config.yaml
n_layer: 9
d_model: 128
n_head: 2
n_kv_head: 2
head_dim: 64
d_mlp: 320
vocab_size: 1626
activation: "swiglu"
norm: "rmsnorm"
norm_place: "pre"
norm_eps: 1e-06
positions: "rope"
rope_base: 10000.0
rope_fraction: 1.0
qk_norm: false
attn_scale: 0.125
bias: "all"
tie_embeddings: false
parallel_block: true
init: "trunc"
init_std_qkv: 0.0322
init_std_o: 0.0322
init_std_up: 0.0322
init_std_down: 0.0
optimizer: "soap_variant"
lr: 0.0067
beta1: 0.95
beta2: 0.95
weight_decay: 0.031
lr_head: 0.0087
grad_clip: 0.5
warmup_steps: 200
schedule: "cos"
final_lr_fraction: 0.1
batch_tokens: 32768
seq_len: 256
doc_mask: true
z_loss: 1e-05
train_tokens: 128200000
steps: 3913
dataset: "wikipedia_en"
Each number is 50 + 15 x the weight over its row's rms, rounded and kept within 0 to 99. Layers, rows and columns count from 0. The size before them is the row's rms in percent of the matrix's.

# layer 2 MLP gate, 320x128, rms 0.218, rows 151-159, columns 0-127
101:47 29 23 52 65 68 60 49 18 57 16 52 64 63 53 58 40 31 45 25 52 63 51 31 39 19 35 20 33 67 62 55 56 45 61 46 57 42 28 62 44 40 45 62 74 61 63 77 57 57 52 52 24 52 74 37 67 25 95 31 44 42 77 63 80 61 47 56 36 58 54 78 29 57 57 51 48 54 80 54 41 74 46 47 49 47 37 66 61 50 84 61 73 33 46 50 50 40 66 52 61 50 75 46 51 58 65 61 36 71 35 39 54 51 57 36 37 58 40 53 42 46 59 44 72 37 50 64
107:46 67 47 56 57 40 25 43 36 39 61 42 30 40 40 65 36 78 93 48 48 59 65 51 55 71 41 22 44 59 60 43 53 63 55 47 76 73 29 71 53 47 51 28 46 23 25 67 65 39 52 50 57 52 45 28 36 45 35 57 77 49 21 43 56 38 40 54 64 49 84 48 75 78 57 52 39 41 28 66 81 44 33 42 77 40 50 44 66 66 51 49 25 42 60 58 34 37 62 69 61 44 58 68 56 70 64 46 35 48 56 51 31 53 31 39 67 38 54 62 32 52 43 14 23 63 42 53
089:44 41 44 60 58 11 69 69 59 58 50 45 50 67 30 41 41 33 67 51 21 74 61 65 47 57 46 63 41 51 62 61 74 56 31 57 41 24 60 52 50 51 64 55 56 30 48 39 61 56 59 53 27 68 41 78 42 51 67 50 31 48 57 48 69 78 58 33 58 81 28 72 67 60 56 44 53 78 55 68 52 62 35 73 38 42 24 23 43 23 56 63 72 64 28 36 48 55 76 47 55 47 70 62 47 71 63 39 49 99 53 68 60 40 35 41 48 42 45 49 47 36 58 49 59 46 62 79
092:49 33 54 43 53 39 46 45 60 55 69 71 64 34 56 84 57 82 30 52 63 25 48 43 62 62 76 58 54 55 82 59 50 39 17 46 48 59 46 65 35 44 34 52 76 52 55 54 42 21 49 53 76 71 57 61 38 38 51 19 79 41 35 70 42 49 40 54 68 49 57 62 81 72 46 49 37 67 38 47 46 69 61 50 48 38 47 75 42 37 43 50 51 37 52 51 46 47 08 48 65 45 48 27 25 71 36 25 48 49 70 45 68 84 61 43 49 43 56 39 47 57 46 71 80 58 29 71
094:75 59 42 62 65 38 72 38 74 32 63 44 65 42 57 66 60 59 43 59 25 83 56 44 69 35 55 45 40 66 44 64 65 43 42 52 44 53 35 35 75 40 38 42 63 58 78 82 55 62 57 59 71 68 53 44 63 41 60 48 50 29 47 54 38 51 56 69 36 59 71 58 46 76 46 68 30 19 47 43 35 46 35 42 80 24 57 65 71 44 55 37 67 47 37 71 45 71 79 74 48 56 27 30 63 26 39 40 55 69 57 60 20 35 67 62 36 43 22 71 49 43 32 45 52 51 58 73
091:58 36 51 45 36 30 56 53 51 13 53 31 60 51 67 37 50 43 31 42 64 54 36 52 56 39 75 52 49 30 95 60 64 64 42 40 68 44 73 49 37 58 65 36 56 42 50 55 66 40 41 31 46 38 25 47 45 29 63 39 57 48 27 63 45 24 63 46 30 40 64 41 55 43 46 45 65 27 34 72 66 83 70 47 45 28 46 63 15 52 41 48 53 73 51 36 48 45 60 57 58 61 29 62 50 15 30 66 50 59 65 73 52 63 50 18 57 38 50 61 39 12 27 30 59 42 34 41
107:49 61 64 41 28 71 47 51 51 45 20 63 70 53 34 49 60 37 62 59 66 33 61 60 43 40 51 70 74 62 22 34 81 32 39 47 41 70 43 38 57 55 38 51 47 60 72 47 40 68 45 68 41 40 50 28 63 39 57 51 44 56 62 61 38 70 27 40 20 31 07 65 69 56 25 33 54 50 50 68 70 60 85 38 66 45 31 57 59 32 59 38 40 42 30 51 57 51 75 71 49 54 80 89 64 70 43 72 47 65 60 73 60 45 59 57 40 57 66 62 47 47 39 39 54 65 65 42
111:55 49 33 40 29 35 49 36 41 53 28 39 50 45 58 33 44 55 44 54 52 55 67 69 37 53 66 38 30 41 28 58 41 55 53 72 48 87 58 76 70 28 34 60 31 88 75 35 84 40 50 61 52 43 42 41 37 66 49 57 39 73 64 60 33 64 29 23 60 63 69 56 60 58 49 30 54 56 79 50 63 33 28 33 69 27 49 75 34 63 38 40 43 41 76 56 35 43 54 81 39 47 30 52 63 48 35 66 45 50 42 55 59 48 32 36 44 32 38 68 79 27 40 70 44 53 63 36
107:55 77 19 18 43 66 54 44 51 44 60 68 38 36 14 46 54 20 53 55 44 66 37 56 57 79 65 56 13 51 81 67 85 33 53 59 57 57 51 56 55 68 56 65 18 69 37 42 71 70 40 45 34 77 70 37 76 40 50 41 42 68 37 65 53 58 40 41 49 59 41 53 35 47 60 22 72 58 37 43 29 44 60 45 59 37 45 40 51 27 22 59 47 44 52 30 65 36 56 64 64 55 53 57 48 56 45 58 44 20 32 73 42 69 44 62 55 67 54 38 66 65 61 43 52 60 72 55
# layer 2 MLP up, 320x128, rms 0.207, rows 151-159, columns 0-127
102:38 39 44 54 51 64 43 67 85 39 69 80 68 59 62 50 50 54 16 52 53 49 45 53 47 75 75 36 47 31 52 49 47 75 53 66 41 48 64 09 29 43 46 88 51 68 61 56 42 50 67 38 48 34 44 64 41 43 50 57 46 27 32 48 29 34 50 43 59 68 30 42 64 67 44 58 43 67 28 70 45 83 41 19 61 56 60 71 35 23 58 43 59 54 62 56 52 26 37 49 31 46 40 53 67 27 65 39 49 38 50 49 41 24 74 23 56 22 24 56 69 47 41 46 44 59 58 61
100:51 55 51 56 46 39 35 44 41 62 46 65 29 43 75 34 60 65 40 44 60 55 16 41 44 23 61 55 56 38 46 51 68 58 71 04 57 41 64 54 49 48 56 51 50 69 42 75 52 46 49 36 32 30 60 61 61 49 68 34 41 60 61 70 49 41 39 83 28 37 53 56 18 34 58 45 41 43 65 52 58 41 55 43 85 62 69 34 24 79 74 43 36 68 58 23 48 48 59 58 37 12 49 49 73 79 34 43 41 70 51 43 89 58 66 57 55 37 56 51 46 52 23 62 49 67 58 48
096:38 58 39 66 47 51 60 57 35 46 74 42 55 59 14 36 64 62 63 57 51 75 54 39 38 46 65 71 17 38 72 81 62 43 35 45 54 61 67 40 62 31 53 40 55 50 50 20 59 38 63 52 25 49 79 53 45 69 69 60 59 67 61 45 60 73 52 20 70 57 31 70 51 34 65 49 59 53 62 53 54 49 15 66 41 60 61 27 73 29 44 55 63 76 68 44 47 43 53 44 65 40 46 71 54 61 22 75 61 56 68 71 76 70 32 43 54 61 73 50 46 36 28 37 36 56 68 39
088:48 56 68 42 52 69 50 49 61 39 31 58 33 47 44 65 51 61 31 46 67 43 39 63 73 75 44 57 39 80 78 65 45 37 53 18 49 54 59 60 56 58 54 86 53 44 61 48 50 61 50 16 66 56 15 66 67 41 24 50 51 62 55 67 29 62 67 48 46 68 21 61 44 79 60 24 39 85 57 38 52 67 12 39 60 61 46 72 49 34 35 66 54 53 51 45 44 43 32 50 64 37 34 39 53 67 47 35 47 29 58 37 61 74 37 33 37 35 85 38 61 45 42 61 49 65 60 64
099:54 29 63 54 69 75 72 61 52 42 62 34 32 34 04 61 56 52 59 41 34 47 62 26 53 47 59 41 20 47 52 49 50 52 36 43 68 58 40 23 14 89 58 54 29 70 30 43 39 33 54 46 42 55 48 36 58 67 61 46 47 76 80 51 82 42 48 52 61 55 43 53 40 42 49 64 66 33 55 58 86 42 58 41 51 53 59 44 60 48 55 45 65 41 53 52 63 40 46 47 61 03 37 72 43 53 70 56 40 85 47 66 26 46 46 58 55 64 78 54 52 55 64 68 55 32 43 38
097:33 30 64 38 52 37 39 38 65 78 66 47 38 70 65 66 45 38 43 44 67 12 52 64 31 69 85 29 32 25 72 43 64 69 40 35 50 56 51 63 23 52 78 62 51 65 46 46 71 52 49 57 52 41 41 36 56 52 47 72 43 38 31 52 52 43 63 42 51 41 67 10 38 40 47 55 52 49 78 56 45 71 66 55 37 41 53 59 27 39 58 37 38 63 82 63 40 55 48 53 59 59 47 55 39 69 34 51 35 67 60 55 51 69 72 11 61 35 31 24 67 25 37 39 50 46 35 60
097:59 55 58 61 46 63 57 64 25 44 27 53 35 44 43 71 53 43 81 63 49 49 57 51 49 43 39 64 48 70 52 42 72 63 69 40 46 60 65 45 65 25 40 32 69 45 64 78 49 49 65 60 35 46 40 45 67 51 53 40 59 34 60 46 52 64 35 38 45 61 23 55 69 70 41 27 68 46 46 39 86 59 30 31 77 50 40 49 67 65 52 32 61 12 50 64 34 36 37 82 44 35 89 53 59 91 66 51 37 24 66 57 49 37 32 50 39 77 53 75 49 27 51 49 59 50 34 49
100:63 51 57 43 43 52 16 36 54 48 51 52 54 54 69 70 80 34 42 45 29 16 47 66 86 27 31 64 68 58 29 43 51 43 51 59 40 31 28 56 58 46 49 48 46 31 58 41 49 54 67 47 51 41 71 44 65 27 50 46 56 42 48 20 29 44 79 68 70 19 64 50 89 53 66 76 22 41 40 54 35 52 55 53 78 24 34 32 62 30 56 53 57 24 46 20 38 48 59 52 40 33 43 53 26 52 53 55 34 64 31 66 66 46 57 49 62 49 50 53 19 64 67 52 39 47 46 42
098:32 54 62 33 71 74 59 29 44 56 39 50 55 58 67 75 69 69 57 57 43 48 57 46 46 66 48 26 54 31 54 53 52 58 58 67 52 48 32 22 48 58 49 62 68 73 57 38 54 45 53 36 44 55 47 58 50 55 69 72 78 44 60 52 29 57 33 51 44 67 55 57 53 32 27 37 65 25 45 69 67 67 32 55 43 41 47 38 68 35 89 38 27 66 50 39 38 57 58 47 82 61 63 59 20 56 30 40 55 45 66 46 05 49 46 34 93 62 52 46 62 70 45 19 53 18 39 48
# layer 2 MLP down (transposed), 320x128, rms 0.204, rows 151-158, columns 0-127
103:41 37 27 37 52 50 59 56 43 48 64 45 80 47 63 53 50 48 48 38 37 62 38 33 32 24 66 49 52 42 71 60 60 67 68 74 42 44 58 42 21 56 58 54 45 65 42 46 61 28 62 53 11 48 63 59 40 34 57 54 39 58 61 40 57 38 32 54 37 61 35 23 67 68 35 35 44 51 68 47 58 65 54 67 95 50 27 44 60 57 06 40 66 12 39 51 51 31 62 48 56 30 36 52 80 66 79 60 33 46 40 50 47 50 76 26 39 80 46 44 56 51 33 42 67 38 41 51
097:53 36 71 50 46 69 51 57 54 44 74 50 48 29 24 57 48 42 54 50 74 70 43 68 53 61 61 26 81 49 45 55 41 70 45 60 63 51 48 40 26 42 30 76 63 39 31 38 45 31 48 69 47 35 32 62 51 63 45 25 65 78 94 71 41 50 78 46 40 54 56 61 24 33 27 44 44 52 62 67 65 32 41 51 69 68 51 43 48 65 47 68 44 50 54 44 52 19 55 53 49 38 49 69 61 44 46 21 65 56 29 56 28 52 43 35 12 91 49 58 24 60 66 57 48 54 60 57
097:69 75 49 60 54 48 39 42 22 27 76 41 46 47 25 42 60 47 52 58 45 54 46 66 33 34 57 62 54 46 49 68 79 53 32 33 60 80 45 68 44 25 49 41 67 60 67 44 50 41 48 40 44 54 54 72 74 31 54 38 50 76 36 44 26 45 27 35 45 45 32 45 49 41 69 49 44 56 56 58 21 42 34 45 43 64 38 43 67 54 55 50 36 47 73 46 35 52 35 27 50 45 14 53 44 53 19 68 75 24 64 76 26 82 22 37 61 57 57 41 34 55 55 59 47 78 45 16
092:67 35 68 36 65 49 50 58 60 39 40 26 51 46 48 43 29 72 37 54 34 23 33 69 46 45 47 24 71 78 40 81 68 51 55 26 55 65 54 64 62 42 74 44 65 62 31 11 71 62 57 41 43 51 48 39 77 46 62 44 56 45 29 63 57 57 63 79 55 40 39 44 62 41 55 30 68 57 71 22 28 51 49 60 30 74 82 44 55 58 48 57 20 60 40 41 50 56 70 61 80 61 68 43 54 49 64 56 44 41 58 51 34 59 54 68 56 48 58 71 71 16 54 31 46 60 69 54
100:59 64 52 75 50 13 71 69 43 54 82 21 38 55 44 59 28 81 22 46 42 43 42 63 46 35 42 49 36 27 61 51 20 75 44 82 80 55 47 50 48 83 35 57 43 42 30 49 49 50 51 42 60 68 57 30 53 51 23 56 29 49 69 59 77 41 61 36 42 41 67 63 45 21 43 70 42 43 53 69 79 43 57 49 47 54 39 69 52 32 68 44 62 30 69 45 47 48 36 50 56 48 74 60 56 51 49 64 57 67 30 46 45 31 14 50 56 73 71 52 38 50 51 43 52 42 51 31
095:46 53 73 54 52 62 07 36 33 88 58 38 52 35 59 67 37 60 62 30 52 18 71 48 24 49 43 54 54 56 36 32 45 27 41 31 46 48 75 37 53 26 25 54 45 73 59 54 47 65 41 46 47 40 64 63 50 68 79 71 43 54 47 46 74 39 41 14 57 45 31 68 49 43 69 47 50 45 62 59 36 39 48 29 44 60 57 71 50 63 53 64 30 52 46 37 22 66 44 37 28 36 32 66 52 42 38 64 72 76 54 55 31 58 62 43 56 54 44 54 67 39 65 75 46 20 57 79
100:56 34 58 58 52 61 45 65 57 50 71 59 41 52 41 49 46 67 58 56 40 53 56 46 37 56 55 23 21 38 61 25 33 61 54 74 65 47 62 77 38 56 39 54 59 54 28 40 50 63 64 57 69 47 46 62 52 44 66 48 54 56 33 54 67 56 63 70 31 62 82 19 13 45 26 79 57 44 49 55 21 26 43 64 44 99 65 52 32 62 47 66 54 41 70 68 37 43 57 47 26 49 14 40 39 24 68 63 64 46 42 55 40 45 37 27 39 49 62 34 45 77 44 43 51 55 41 58
107:70 49 35 43 51 39 60 58 49 42 43 23 44 38 48 55 61 48 52 74 30 87 50 69 64 48 54 57 47 23 70 52 24 65 50 62 44 47 45 66 48 54 21 38 80 43 41 44 54 52 11 63 64 70 33 34 41 60 55 33 49 47 61 46 48 58 62 64 66 39 73 42 48 59 45 37 57 20 39 62 44 76 80 51 74 05 33 44 44 27 36 78 56 47 70 43 30 46 54 55 29 71 56 27 36 71 36 57 55 37 21 67 79 65 57 52 61 41 59 44 42 67 42 50 48 63 50 54